Each number is 128 + 32 x the weight over its row's rms, rounded and kept within 0 to 255. Layers, rows and columns count from 0. Numbers have three digits each. The size before them is the row's rms in percent of the matrix's.

# down: layer 3 MLP down (transposed), 6144x768, rms 0.0955, rows 900-952, columns 384-511
# up: layer 3 MLP up, 6144x768, rms 0.108, rows 901-952, columns 384-511
down900 088:163145131117170153090135104202092123072150117093144161089180117171127142105099153166129082142150104185129113120138152142143168130109122135164176186144138140125051110132115139132136125125166149114150118148173077167102132160086121102132117094119135131176135117084138143197173187115144060119164119127123115133137047132118111131107127090169116108131176083139141092143114102127088080119120
up901 102:071084177116123131155105116096186139138157078127116187100110134122113127081193151122117144089154086120139096195137138141172137148095104116198135136097130174144111075169118101146118137125196137117148095126075133190160089148079112087126162130182150156114060191141156163154098134161143160177102128119188103090083144119141184140109130115138112125160158145107137123108155134121120103104115
down901 095:120146151059156112131096085146113124156134105091118098097098140145138118108122102145090158101136130142133071128178167061100070138146063128137165160128154136148116143176152086175159145134110159076124095076121120171116053132084098132157167202110120143081107114142146110124078157097141110139156105156119125149083170089106135152167119101144168150159198123148124112184137085065178137170146
up902 102:141116121109119109121101132137151136088239149129141135111159077081125084150089140092187139141117127127113170153125095162134174121074121129120157093107177148138153095135120125114070156149056136125100148124156100082154194169144095154127154088156143103110038197116238153127102135138161097127150125158120096153129078095164146072186081092155158089155127168098050068144121135138198106099147
down902 096:138137152157201071119123166155035115201094138112158058094135111180072142133179092177116127086098139102100169072081093100163141159093077169100163155122113123118050104116154131158113075032118101081147103136173129091136155133157113128131163143160096134125149153133119214104120147103125147138108088170138126144134172202144164101179104090164160135128114117106115142142125126054118148147179
up903 086:171080123154164069099138150083129116156138168061099110156158148135095086091070126173129150077124086113090124172131113151090108132064125112120113153140147104069144143172129107114124146148120144081143136148138169113152121109149141173233061093123090133130067159123119107170153153087060124103170153119166108153073144135115122148146118185111141161190091131111135116128139109123116184130114
down903 088:121102155102133218159108140097071127125171145083100094144138065145106098166099117089102131120160089114101171130131084155056134175101142159139124098096129106174120142162122136155112137139046155133153112125169110138125105165101151147088153138112212127134098157082186133157202162095178136086182108123130094143104151057138158143109066132184125079108143128128117161054157154133096118150194
up904 110:156111180097108146106178166122101152134106169187116137128127100160176120093097137133127168082161174133160110105094150122166096091133157082124128109117109134112123119134163133097162101197086145100100150110108140110131159096103091111133145129168078150188199176120150091111191164142134043071128134058147080122118084105112116106145130122146054146142098110162178172078118124121145162093104
down904 109:128103088076131109096149162119135123134124110132138123085129116161150135203093070191075167154162163143153127102144099084189106145146124139079136118066098157145125096096063107106073151163107169130159138157110120119148112116099156146180110155122133156122153162106089126129105041135086118129079144123098113140113123165172131104108159177172166167126137107154152134135134168125142146126129
up905 100:141159111161121186098138099089106119150115131136100181137130175167157182067144141124084096087158108123190119144115106162109102134148116130134123093147169178084102113164165025139136106146112117159170142097056112154104196110113123136100113145121152109083067168140134128111096086130131098130193078067183149088084166127187155185126157153100102129143142099185131146168129088132121138166133
down905 099:161132140119062122124076127116140068108104096232200062103113109138121122130118156147058082148116118103148121120171123166137098081141054122085128180129141147131114107091101083169089175181113138137179174079164098100137156160119145114097115153177102118137137081112109113102097081162150092165103089117083145135097102164090117153056094085129075065113102143157165098152169154090118109087144
up906 097:161093165132124137150205141140134091186122115190097124130080175164101138106114155113138105132121130079150144132247121186084170132075127129130135102094089119111107100150182126069161128173158143080153097168101114133119117121115201085126133065174082083103064131126107079163113185149219171166101135141166145179123107150068128106110133164142180098138071165090103106097141105143129141114154
down906 094:019126106132204119098128114123098123147095127054119097173161111099114148144137132142135129098139075172183134145120119112152129168138118121130135194142150128149141132180121147118143089154115161160122158071143130141118111139130097088112159165097197164162156169103124122119102114172093104096115143135149078085201168095076125153139153121154154079061126177091123071169129149170118087159095
up907 090:144135127071074112154099118131149109130098114101116164121172184091118120095087126094144086086111081119082154087123055155156121116085134137141068126132116198153089089132071109083139117126067161133106193081076137135089076090103039097156180119181112128117166179117143112160130152172160130135130169127081131169153181142129142123186058044148126107058117118113166098143118184150098244120137
down907 099:123142098149133074116144112162149104112104187117091137127118114164106195131102139172168152133073099151083143062095071154098155156130079166110134114141144119153088125109162200100059086123094145173146095145125107141104151160119143147105121113183099099156184146153136101154100162156115113166141101141084158161177141147116192135070112099164116174136082088135134145122100096146065201119172
up908 092:132188098116098095143110143097143084157124216155116108146126119116085178101151121119121104167115102139107128137115141080079199115147149150151115149138177161116154125135099161187088178122109093225122153121164137084178149104120072146081104140124115183153163181113095147106203191145116137087167124133090113163127131119127094146140114138178146135088132060111104126124117129084098074108052
down908 097:160111141070117138169054093097175134105126116075105138106117145147080104105158160108138135102136112147141105112105133071080127158107086079111095126108167095129148106181121100139184142160133116122150065072045169162114089162148092122181137131090125106167089112087174102122126123148168126124133164147097100217173067097154129179167148069109149082150131145125073166132131097125078169132074
up909 087:129161119087157183138128198135076127162118149142149114139132102168113126152164143155158147177142178103161088111113107131093050072225147083115148073146165126128124138150124102090117104169108140104118125096125120083139129184123168101148188107168112131150098149125112114106137111172089176114139117105066111137106186149132098133089168109093104167107149144154146170137094155132117086115133
down909 092:122119084161149086148148182133108226107105105111079049119140139157099131106158115132099140107128134154131105127100047141106124089118091074135093142141136156162111102136068166052136155109112143141105052161059099132099103123080097161153170114142157178105120075093105187090127125149081123110135104106087124115130134130160128100113133096136107192085135103167087168186195095170121153111201
up910 103:109145148140116159192099103100143119099121052088102091136145117105162151152151152171186160098124141152150119186167133185091093093090135203137156098108092084148103148184097106130192140130044109072104149122109153102133133092099152126109158156112124126108124157100187130141105104174118126094139071143102122164182172111106091127113116141102128116111122107086146167137127131139117121116144
down910 109:133161126109136169164203114171152124039132171096090119101145062101084151157116098082155061101150128083121125119146120179191100161165184151146109146167112067149127100114103086129110061119055091109093163192117117107139174129142110184066109138152161135148190117151123134105124162113096144173123147116137181114106115088141128128153173159113151151083143118137125116076079193140120145143116
up911 098:111115112105161124101129141100121070084121167221095163074149172110159027113188157109172158143120168145089157196175145140179191130086123086146131120074131110084087113130139130103135122128094151072148119145068115147055143112102104187179116118141141126175178113116110105102100128073039099104155112140127225118124105138085155141135127188083099106117162127090141113174095173066147155132106
down911 095:141137134143095122123129116178171133150208110115081100130082175085131152091098102079122072098067152141153115178104124064197088111086147115117134128165170116096129124112084157142122092128086188147108107083119174041169068124180117079099139122086141127120112143047153138116088141163142094187119113088131138105149152096137144164116106130105156139166108107098155211113175128133177103092086
up912 106:126133093138108110184146153117142126147187151154192098091120149118126075137138113158102120083077154118139172151069127150133213099111088142143129154102162156112123173155073163118132147109131151156087133162094123149136155092125139102120110146143124111149160129109119125147152123113104199140156139155185097115155140111128045181081098168134116147137136112129138103165080136120150084124131
down912 107:162128142126192101089108139172145146120132133064187156164159126118135147163214149178145166135124146109149140104157096131138131112173121127110108108099096118093156137084090110189148156150085086108158139093122120113131123111110150142097105146102091109135126161090089140196143117087120082075146104115086075104086145082073129098124135151152124182169062108154090092109168096088091092107155
up913 102:170105052145155121116120151132128148146154134042114146122118160072174067132092135137122150112117133082086161132052088177151166148083158163100166105113156117159158129132146072164145152150059158104124111096177089150122093182183092134129079139127132101124160110121136072155203168157118147136104136083161073154116139080108111119097095127127133105139098104151103124163088132123125103089129
down913 101:121055080150117124147101148134087099135135148132133124149067036128122153133160114141074120140128130058103182097109115084156126131137146118099108062125121158190156097190085166164111162120098162166105112125137070146066134134141136179184107156087106117128176119079118136066166157118067125098121106176086054128072128125178180140093126155148116115101107109111097119154148090229135171124135
up914 109:097137145204117139146152118157151170133170150161098191087121180148150123149131122101138075140159116131137078163106080121148114135133106123130140101077164126086158145120174142115105096163141134146135088141080189081114156111108150102158114123101115123109121126119144096109184104066149156128118146102110154128141122125183151147131118104128159169119075196106102105207166129141126152152154
down914 104:128128089130122178150081164124143170093140110207125126123087100134146138144078088140146114104147152124148153128094065122179105108139121081065149072128127089138165122154104179077192114129113139225147073133119123152073088106176111155081136151112118063149087166079097055177098120143135106122158072188113116104151138114151099074175164139188079140089162116155121172158171091130141172111098
up915 098:123114105107065131148156103119088144075055175165084157091148129188080101153171162183112103078108156127185111134151146164149097118113104137090164165181107164173124112068073119079111132100119099121152079108107109150169147174085072123091081103158116119131145167107107100146086094150098137112092167187129126098031144146112131130177118080194119089117133053146110069154152161091099149129116
down915 095:028142187097171162130091072161106143154175133110104095133122149128136109145087088135148126164129129146119120097154104120099093178159165105149167105133160152101099195147118152114132153110177128099081093167080124133149153116082147144101148153123147150075128138137068132168144092111114119166093096118156207132148120090104126124071084112102140164199168157124166077142151115139101148182104
up916 097:174107169193102134091135129134164097118101147139143203113070191153103108140141127153149143113106147104089108156114138118100134123128112115131135181083114211146101153186101066062080146087152137178141132118091161138135123097152123116104153158157118192095133167109130154100121142116153158148135167110110108101111122119101142148114136182135149177124141097140133086063065140111112173099159
down916 102:121108117106130148149130179071131092110158096157101120089113132179197129115160100152166100182161160116100184104108127169106156125165086136193144149241133117218079154086187120118079096133137190148104128131135111074112101099117127152075094086149129170168138155136110167130099145134119122105178173120133106110122127117140145095132147096102144115133101071178153147095115131080118112122120
up917 101:231142110154144141136133056180185131108171106170171163166153125125163139165180116133129122102126100191083071118156148122079144131120149127144124054149106118138133175087153104167127119093119131116103090119127155125188179150097140098143115203130150061112052193127121097163208143137068185086144147161171121168103175160130091107108150150113194141153104133111115174137064066140105170104090
down917 095:093165129162119153154119119063128144173106160096105131096129120110109131107120072089084091158170143130158162090152162113072157120106133167139116160189142094105099085110124078073093109163139088069104100170162150113093205168191082157183100069140149142092136109044093120087120108094087085131083119177088113079105113107160142077147077142142111155161174151117122112143083154182142180112095
up918 085:093177096133134136088183090114177163123135124137138123113153105096106081115145150123117094217117092159140119059128202124048129094158089137128114146124146114103097135132106081147160145110081114060123192183180139151095093145094095134085140096083076113163173108186080077189109134187109115163127082080134112146120160112155146112155114169146081115095124158046135121193121112141129131157113
down918 092:128126123077120146168076109169145113166081126129127124093164145143172168153139114108129151176119123158106150092115158130064179112085076102132084112144117138177205117124165141143114117121165120181118125140192108113092155165113212114077097198104151122102156145166109105076127100107170101149095136133144147143125170108119111144177120144153082178122106083117117114127149140105171130106088
up919 100:132139058117092149130131140121176155137098085145126116139111116122109063158081120071187148084113171123100094089108088128126181134167026171172110074120142107084101121137115123119067103086140071093095138161137182106107133155111040083101121155130084178124113096131081148100139121154179143134141156115121133120172082110106130110145122144103159094118132173120145124121158139115136084124165
down919 101:084112141139127056124151154145108126156119157177095120144104108081135094116130179125131096114115175130155042150155100101126078152083149181125098148096111095138114167132102097048140109149188126098109117121125163139053161124096097129224153212150117139140156138100123179157176151132095071132157134058083126118130112098128144136118150130123134133125136129133159129129172101114101118101138
up920 102:192124142119125129133125096129098113073098094178090127143107146136155134137135096045160094136137110132129101151145070115166122143121139118111124115132128134129174120128097077130124110144100110202114142094117075073129204143202062108114144070080182158110091189150130156143093110167127113148156150122125126158112148144168134112087180112121141091106157099161154159196166100149159186170185
down920 104:134088092185072127130147101065117096126076151174088101147108169099090087149119069094067093129147120155167132078149172100076142123131089130114149078105168197152135144157066112137106122150092118132091121088149187174142114079168127114085116075121096160100105174141127135121138066105149096116152116118103097165117117138109159109127117147122175203108130165110121125095134164095175104137155
up921 096:114084103146120113133143090152192153107125047080101130103130113151083129115126144110113211162130078138139101158140121117111136146104147203088172020148164088173174112133153111130130125086191107084094128162149129116095145094114143122163172097104108135089068082109140132125138161146126137166128105130155157146117115196120138127137151173170129133133174107150125106191127116181130161156131
down921 098:128110151082212119101111164177014104137125155185116088135136158099151162140099119095102062043145136172106091113096111136155131162154166161111123149071111110097094135136138156134077167142153126173190162107105139135093116139088166101096152159129176155145102138155160113095081112169131108135113060091095122113135139127155131145138094120105152122123088109059101143109147131114078103173105
up922 100:096096032095074114089108196147105146240101132160159098103131095128141097100163126133197144151119079106130046148149087138185131163077139212102073162116118012108136176128102140174139132097118175169159113114126110097149107129127165079122128123131095142096061139156177142109115170084179172089102112150149104099137158151105223077122131133121134132152191107089113136108146156138099124098133
down922 101:148134171091120122154133106125144135165108157080083143144098116074168099135099115090147106132106126140143121141097081133161095110095127162076166098118086113154157103094069099148113103120076110105133052098158099111142138129132097112146117152129095191150057098128083120083101089188158130067103138073099094136101153088154111080138102141142091124141082102119137053116144166077128140141140
up923 105:080130127095141160156177111088193125157200110173107117126164129074112119100139196136075129062116113121134115121148151122159113136100186137160157137075067083125116111112109193082186109132140149123117116123086129080130127123184129171122125130101142141098097138066115156119160130101099137083166149093117132122129155145108189191120121122143089134119168087110114088123081116145162097136134
down923 109:066154148097154102092107140143092125119121121095113159127136127120096122143128136169161135139143173141119112074129179078172070153136091142126142063117136087080163155097149133176167094120154120090168099158150139135131143147177160143115138162117184084188120164084196148163101151089075124138087130163102119074107145146090147167129110096151096152116129125111109142160091107115153172134148
up924 100:142089133103110104137127088118121110143148157109157143132109077118121049159100146135123130130108104132122121152126135156121141066088109151095144193096112138052103161136073113101119074126140159144130147134076170145116063097132183090117113099181071164115137173090103130092140125109100148149145139074091144091127168105121123093133107115172104086095122158116127086110112077111097136114128
down924 095:154137152167108085157140183108128095118135115138117145125162147161194173083122160143137120129101120141147143121144122123142094113112105121119115116120143129102105164072128143143080220139153104108131135098193150158143076133112157139092166167134125112147110072109129197107134164127116131114148191109093143132117089112097081165163120148138088105121098170092144138151151204071125107124113
up925 093:127095112074100154076114132073159081141105079092118055109139146086135107075137091121129115158144142119096185122177171109056131161081123120105115158111112170124142167123234082151170082122166128190079042072103169108094110124119146140178180124145076189114163166090170123101213120097092165136146095140163129169185103058176148156176139109119122095101094149140187151109103178129135133161164
down925 100:127135137106133126116087146182160137171090140116167057164142121142093090172139122127154127128168120177068194158142094126124121112104126134158115084171108127204112155080185168151092160120152103123056113081122164170105157074088116129120137133112136178107174201078113157142150136130131104097139106031141116117155137130135169147127129143134103137105124117123207101123157120073144107113196
up926 104:105145113088129102169094137159147054150115112160165144169126103104083097126089138134151142116116141140108158107112131121069133082119132197116127106123137137109122193158131087124120110132114150111141157103122083165104137065139123076136125116161115102149079163136107125126134131105170073163117100168199091149152117102124173170093129163127122159144171092139115166114069125169097159154142
down926 106:136165155120124122166140142183101094123147173168135145117154156098125147144129125166169078139194124155152116148107125120181101146103187185095120124097120147157118115127114088151148078125175165122108120105129122088098095152082173126121075118160148100131066161126069140172087089147172143126128108097172099104067114206102141178080098066099181146137144062152143144122101118149142141130121
up927 098:096072125172142055159138188084100218124107105141086106125099102102138161161110091204097156094112068089134086166146107138090184106126127187106108144136152143105127125105166113134151140130156056146109165091156101126180149164104104109124161149119127117072151101148177104130113115145165074072150086149166151129176151118108145127122184115162121186143155105136131137167136122134133130162111
down927 093:124127079114127145076122158175123135086165072092139124130136135128159111137175111075092108101054131105064099124067072123126153128074193031027161140089170191203084138132111133119080180123121121105135147155167106134134134188093126124110152130138192173174124171185156120136115115153179133126183139126086137135123189159092139126134106152154109163089091138193109088077095109179104091138142
up928 094:087126211131106151072137147099145126098105108117085173109129073054059113127170097133140108128162176137156177081166063083139153092174107195090147136166114108172117142105146107143141178125038127136070084087130093177081180143177136110123173115118140106118172082119115132136133185170112105103135167204121152133151115080111158167137101138090078114162183093119077187159158198112157100126131
down928 107:148174154088134086131149167221119177115141119130161116152088087124117063108160130102069057109129121112158143143100117137151182123132017186110202118129167132147197159132179104128092148127133104199098123114184161121115174152107177151079128123142110105049090127144128141141097147108148172160131149123115141084146099099126142140153153187088101156179138114061113134126103124106170099113133
up929 098:116093154103147120145105127080098101140123148140116100092109152127074114156133176113103106113115131102114116152082154209107112145176143177139090150097161054119132098100122147145090144109178088129107130125083165118133105119132139101143197135114109098113137191096135100098153094196121114137046070096087163099204131175137126105027086157163187126139165157161129149120153108137149154167163
down929 095:117112091067137114126150175144140173151105113144085111093170088105130082080077133094090122108129147153084093129166159117136100159132033117127168126150112129113122112150052144084115167078159172112118075178096142128087157131144176153135160148110118121069073087136129140144152111077171111172120160152147088120172153146162117142123126081199142138100123109076171122160144069129149157132164
up930 096:151112107153091119132100145096105173104156112103122111103105101149171120103150114111089141076083109136156102105123059073079060120189165122125144135053179085096177123082188107146118207132092101054137127109146170107132113118089152165133115048104069099131112154064134238079095160129142068098090099103084139107129116189153091090142116137146093117096095142137155122109140113162181133168177
down930 105:121077190116164083171142170107134117138161182129147188082079116091138106114125096108158066135118144147095125138152117156125122110182097153138162138206128159114140135078159168115048136210144115099166189109139094155161119150106132158175064145107120155096188194149101127111141132155074150109108137124173093118124107162143133131158062010089090139133176088122078076172121155074151140150169
up931 102:085141224165090130076175119187157086100207168125215148102130109166128085213138150111133129102125106148105110118128092071121166067122138127158110165120182118178176133184108157126150110096085135106127110106115140133118154121115183110139114193065097146150056106112064066093133139091130127146085201135160200086115104086138123132073110168192070119144101152096096097100100132105127112148164
down931 100:121141065180093097199127158088164196100120152156119108103117145183086110155081087115156112151167070158142106114178079113122093134093136118183129055143127121174140087129153148137090109174062147095148091113126157121140158142112133138127134149124113147139147101128154105098105137139148113140152102106145133154121115112119158065124129144079113130084160199126085124114118115150151193151135
up932 099:146134088146148048212156074075168103166140125085107153168155108105106103172121166137107189113094148131153142176109108072152051111090148091162163102108129195087061129112123158115166149105112152139147134163185129153096121132157142129154075137133137071178168117169168138209179106153142137142171112136114092132116147088057110126083145137124146112142159158060186083143160129126074098102068
down932 098:155117160064152148133117076120109096174125161064133160104185113198103096105120134119065134191124156145066155132199077138110145128114149216120152192100157117127148154110106116128157149136123097078121142141071137102144117226091130154113074118095148120203157160135149101140125159084102119165130139134084156148138132187119101129159089140161127175183109101119082138127182117130096162195193
up933 095:094156138163111132145143124139119100141129150153137123151093107150092106182127099176116103151075081155106078202095072141081107086151188170105123118160118092129124156101069069152175129088117121159160217111094109089123098155086109104191128179189147099092148124107145077108158155161108138045203092134129120085131159142197066095169156134140073149117067068194160103097183121131180087163121
down933 092:099140111093117115093083107148078093166102122147144146062186175111109155128180198083142128127140115130185108142120179077088113142057107140140101123169132131136146120091129154117124115125139082101096147140160163190153090095125112155105176121129159138139148140050113096144103123130148087122168150105127137197094163118117110106149130149160164125117120171122181099100059122095129123135121
up934 101:146116111129164102124185153124124139128113092121109093136171108153134060157229197128109109166147114136144122157114132123180158173131146142121139177146204066105122076095142147102085169157133089142165131130087175099078109139100103120131104087133070166127150133169136182100116139128141129114133148130143138087157127148153134068167082111063125123142104145093176110110125149091128126086137
down934 105:137145153166124133104120206110152123167137121105116067108095084134139136120113199109108172184057133112163114122178135067151173170136096158124068118142168124068146055084089115161125079149168035061146143141115121082178135110140085151132092101103157137094111151093076129158131088078112137185110149173091106153153120135114174081105142097097060134158121163122170075143194172059090187098131
up935 104:118148080190089198112121190161133112139171156113136118162146184145194152113114150060133094176094170172152174139126116147167132138159117147127133136163146170162098151147117129168148194067131142123119161151080118130137148083092114109138178132145094126130123101108144170078115081141138110099085120116129152144071074116139078060156154125143128133172096099095164132145125113092139139148142
down935 105:142110126152157147099082087120135050146114096144174121077101136103130190087196108120136119108158097139146140148196114115109136141166182207120115098123124192112137142093091110121090113098148123090141172135090106115105142157101062116118131151176150147133116133059115095110135140089134140141141127099098143092125102160185139139118102092123070130073095102121138137127130110092077152172090
up936 111:069086109087133094097156114098104115137161047096120069109152156142113139126087157208125096129104120120134132157107108175146060097095081114135144131076111120117134188124086188148116136144175127120110073111128133134153181140145154118094131136136173112153164184137107114063157161135103172113121160152109100094100170097125163130150138178178107137162128127140138142163096085121146097095078
down936 106:148094204162102099132113121098151170108084134090112140092125112074103164180150093126119116109184119105162133152153152063130133087115089108151129147133122186188128147118140138152130107124132104124153082124134108129153108099120129127134110154118128128104137171094131175106174138134158097104132097118100139103123120172183115180129115087077130201125163114163141117091174141092104115180160
up937 093:111095082153114087174065139136106146129082110146140095094124128122048143155168115144081145106094104075170164115164107181120154181108147174123136148083154069104071103136100149140119155101112104107149064149150172037110127114175132148143099079136137119153175203128180124165093104089162093087186166091091036154117124111178045135115150140107096152136120169159111108101159152148112085090134
down937 086:131082081170190136143197120239077081106153100154095127165126102103163158189105112131165166132193171124083108114164166109105117103116121076133175106114145123140138137102180133097102101056147160147137167123096123098129118149123144119129172166186153113120150115098120202119157157156100146176118164111123178079097109147082100122148103161101082148122198109061154180103169116090119104155111
up938 107:124199161207127151104114179176109125109107138142116119113128155135154076142086138138084122130072106106097159118187099127131079147126092158152134126142098171099108099155148127172100165156108151139087200085100107112119153173081093205144104126072153073130101177122139109153195165129127133129184095109184085127134153144138130130130160121170137118176153159169136087117116171024170123165100
down938 106:136105161128128159078078145135115135125182183120051121129071135120127144150106106110090109130142155140116100194142139176141103186127092119142100148099081114157109117085074192203118122073151140146138062112154126153179111099131112080187125144160084172171133092143127104181096107096105113153079097168121099136147134087172100137058171156126191083144163105135123159070107090200090149139114
up939 094:110101155170132114141154153175117137074139114167081121102060113132086104079124137172131098074118074109166095131139092143100096171068126141123213132116153169141140176179182128129104151100114098106143104127122112154190145099200168078166110103139102125171143173124121092064070134096165058097121137099114113148149074141149046094120136154105164111136121090155146163085103169131096138090092
down939 094:074106144143103081117052132151155176168183148145162156143161078129107067144154150087166106125056126134167108103104185120157089133075149115100171126105119209107115075095126152108115154156093129163113111078158133106091151113179111165123098105124136202093143118067136168067138150126161127068127140114098126168195150176146063088161124149158141097133180126079154145147156151149102144097091
up940 099:122136108101137153109139063137119140182185109140161144112090129178129152172115098119131171148137099131107126106132103068166162131134115100130147102123130134139158113174135088083117141112131133092069095142107167158116157072102101174126169173143091168110108132107178106145184116187095122181103176181158105143056113158129190089098186118107123087121146058074164122142126183118149127154099
down940 101:147126117113093137101134064136068147102160178141135132124143125088129185108106128169200136154131082170082186118101118108127135163196155160122143157095173145141127148139116208108134132167159102097095125112093110138113113082143094130107110094163109216167117112081142132162114097097092198133133114142133112132157129167128128112090150073132134078105087144107130216095134120069147088133150
up941 087:121172127097124128092137122076135116080128146081088119123113142155140150067126119028092173096144152166144073105079142087090132133143114146196123113122126117057134081084134157156102170101143088110106079135100105184124186100117187127095144129133148060167102115149174090145149145104155096082157135122142136181109091154144140097141160099146207110116136061176078130142080114140166135113128
down941 098:171116150083141217142133145124141148118188194099105113157128129136150134104101126132075168117132068167117079089111136105114167123159198150175104112094122109161101104167114187164124195175059142130130170119080146125069097109147182123163188100140146087114097114110112160115089119097099140088111097092151039112060134103130133165128088146099125143170137129149087165167091125051144125133187
up942 085:134142191114171153158214166132131136106109140123182141148182151144140109134104110134132134116177108179120136110151073113124137123134087218164118161102111128152082149121188100184119154144097179170109119201122183151125152070065152156128090164094168152111093107163171114087126136054102168132151105073129127215138121167138142128196136116106114078102149109047037153127145097111171174123168
down942 094:149117124046092144110196131135114132093114143112160054161135165124092148130097133142140177080079109166114138181131109111100089152122187160171125117132116070052188146169091109111186081101151129151123130060106127143106061159071110098144133119086123081151144114125133107112136174104128101102076117151107153077162120139122142119119084120115195165131175203138105141121108106148143121127117
up943 098:091189137164147067198157119129136143162131126156078107123096162168200207140160119164113113162145084087190111130122091063131135123116134094081189136148155145139114132145136104148105205136084147123151125110153186133104134070134121116143140129108094168174083156163132139170148140162119145130165114175129139131114127154103101106137148116153169149103077170140129092117112184088114122159157
down943 102:069143125115133082101134191094162113107115072141102129109165126123160109155147079150144140182156146101109103181141115128105124131145135093098107052159121089117108112102208164138134122168113164162089074137196129141094127135178136113106116114117086104175095104073142145178146130145162099132118145106110038159125139129069171132149126078154143122086125118128164165125190106065113131101124
up944 095:139162155089136116157131151141110084186172063135179130148148132122126163143117144171119164147088132163112100119132143115106169125122134154071110092179043124117136155137035178076139151097150121161060072159106074189145121099098094140138159121101110201139150097142129106160117150121171125169155084115159125153114111170102110119125126152145189190077136114168132179132110111091132180098152
down944 096:152107161149109128125144128183149158125101132010136106128144120125113177146122169106145130139129091110054083118143131112140171101117144104109160119128104145154152128112126119144132092116161087078083157057128116076103076140102114136175112132065180117086192193111104100107095113106109092151161087126115125049105126172134090105166169175126113144130134141148132108111163156169139164106141
up945 095:105094113118131166136135132154203052077128114116149118155096112129203140096111097134164071142076102065123187110104109113143120152166167113094104140084153146115130108095129150121088123121071158119127096164154199138127077091178164121153153135115127145143145141152202110125191230071161202098056093174126106115084141115098114171102116120117084121192132113122183127131081173128132108134149
down945 091:068134131175187137117186132173117181113076179072010148114131083127090135106113116120157175175083131121130116094146109089107153117143072148161152178056148169179126077125096145158172093107081101136132131099137067129134159141136103090160118170090090090131146118107167094154182109170080159138144092147112086128122129101094151163174092081122116163086137134147115112174131183131127148137183
up946 093:108059111152093149157175115170138167122111130094130125070084193161212154102099117108159109107130153111158116091136136184164142114155135136130133127137142098111092163140120090117089134081185186098183079103145164124087097161135136083184119180148070158113153155132094128130101112169171128129134122107080150127134184161053162151121106162134139082093144102138140154121141173142122138104129
down946 096:119121178154109153160137126138126120046152194127096091157148141117119126102127161118161117148156147136126115114144138128121152099059111117103086120103128050073098109156108135150177167091118120152099159169086055101072128107214168137110137175138149141148048097112146134084082131148108148133132170166065115177139085113132071177112071142101098077104053132177108060123127115136100151137138
up947 103:170124144116173117133120123111097161128071177130063090137117144128112080135118127125153157133223138096112141169106111099104082073122195104109155133163087195103111139171067082099142130136097132099114132107055089173126100150171144117133104138115146100089124108094103120102143162169092110150095179099096173146097105173122141120148091128070163087105165137116104149079125137132146140141179
down947 100:089165139086118121157092081120113168123066125107126095131125075139115118160156079133115121071088102162108084088126142165076116137135181128132110098112109098111164088144171121130189147144120178084110125127139150109090122129197119160122093116185098164077109085143065144175156091153139141134115149181094154116128152113136105125190113138129125124113171157124117123142131138145070110127148
up948 110:122107120116125041093145107145115139145130107114075156101140100131146146173153126202078117140145141121107151097148133079057111056134182167160138119123160116074065080117121136116119092136131133117137098186093174130094087152141118131127102124115118092096103094086078175120072141155210151162087085112120155116169131141156127178122152088176141168164144187065080161108108126138123159096101
down948 100:128106186103118165089152121142181141094152173140116109192095180076140170113087164138087118119139098138157113125120142106113141164147097131135125133129171216152168072134134131112132156129156112167144094147128172101151053138136112054095138132154117106099100115160113138124145090154093140090174115142140110094122105071194150150149154136143147144102122140119141171114109143133122097128143
up949 101:116085131124187116115026182116151098165108135178182160122146123102116136170165073148106088118097139185119093183170126181143170121130180123142087171107133142125127172102108136108095140111080102141137197146136112148106163167141092118132119119098139117201093088109174105101144141086105136122157108102085149177122166165143093112121118156168146130132143039132204112193115119161162154140074
down949 098:149166137190144136112147080149086136125154168122074073123122110091058107136104132127125139161128100072115160134062084090105068129135076131141130141166111067072129096108180109150131111138115145092145166062152184080131131193186115132116097093138094154047094117134087115121133195062153128142129130095130113082142170079084133124120099115074112171118076164080171110075125124100093170137187
up950 096:124121099106176090141161091113145103109097115090097105160144075136157135143113166106094108175130132189102117184174146132089153155136149125145117147130109119131105140128101133113108122074111163092151112149183122098108166127201093181189144114132140169111195083178141146119160155151042144164122100160115133050136137121180182093175119124109095101130154131165121092107132190082184131136116
down950 097:122088174122118113200074128136137140074141158132118140136169148104133115128166114145142173156141077153116106182080170140126139130133155133130140067131170088100178137110128155128131164146079149123144171129145146113175151123124172088116100151095103159122150196156165083154107116078162097121177093127107092191111126110160166118135118156097061163143145123127126088077128118153102094133101
up951 085:150179117151102125065127159144128077022069144093090123069157136099159187127188119063109112141167072108150151128081133132147101128140137105157075105152122132181102132144114155162125186145169140116117121114131141126167095089070183068174126122103205125129162102162175142087082064107135031143121094138133152142095174116140097170187102157070148134146125147066113150071134103040093068134137
down951 091:115122070157158122209132152111115077033151166126128141160099171131105116164151204133170141125087135074130138148131091168145135156123111098169120092166148059088126085151167089184127086104141148118099109099104094142086138103152105122165110147127139143134145161109202112133081154189109131103117127063064120082135124110154137129128150130097110083165142109112120134100170155146177118109128
up952 098:173113103113145130125078130116155126103175127112151157107159120187148119136165195149116135110160071159080136051159147103178161197160123127125149135092116150126094130107092134121147135158125103168131136071201074143144134140180144111176114161136130129137163139107125092138147116101069147165135088127101203134113054120152087138169150154147126167098119124092174134079084125140106119129140
down952 094:084122178151155116129137157082087073122118120061123167075113125084129125106123122163159117128123125168130129160141113135142161116157159151114117121183078142153112101066105086129094149144125101151134125077153119089065153077130063150107151175163157115100202076138122138101140068116151146147158145155141196134120149128165136129147196145131126177122133104109118097111158136142138102192128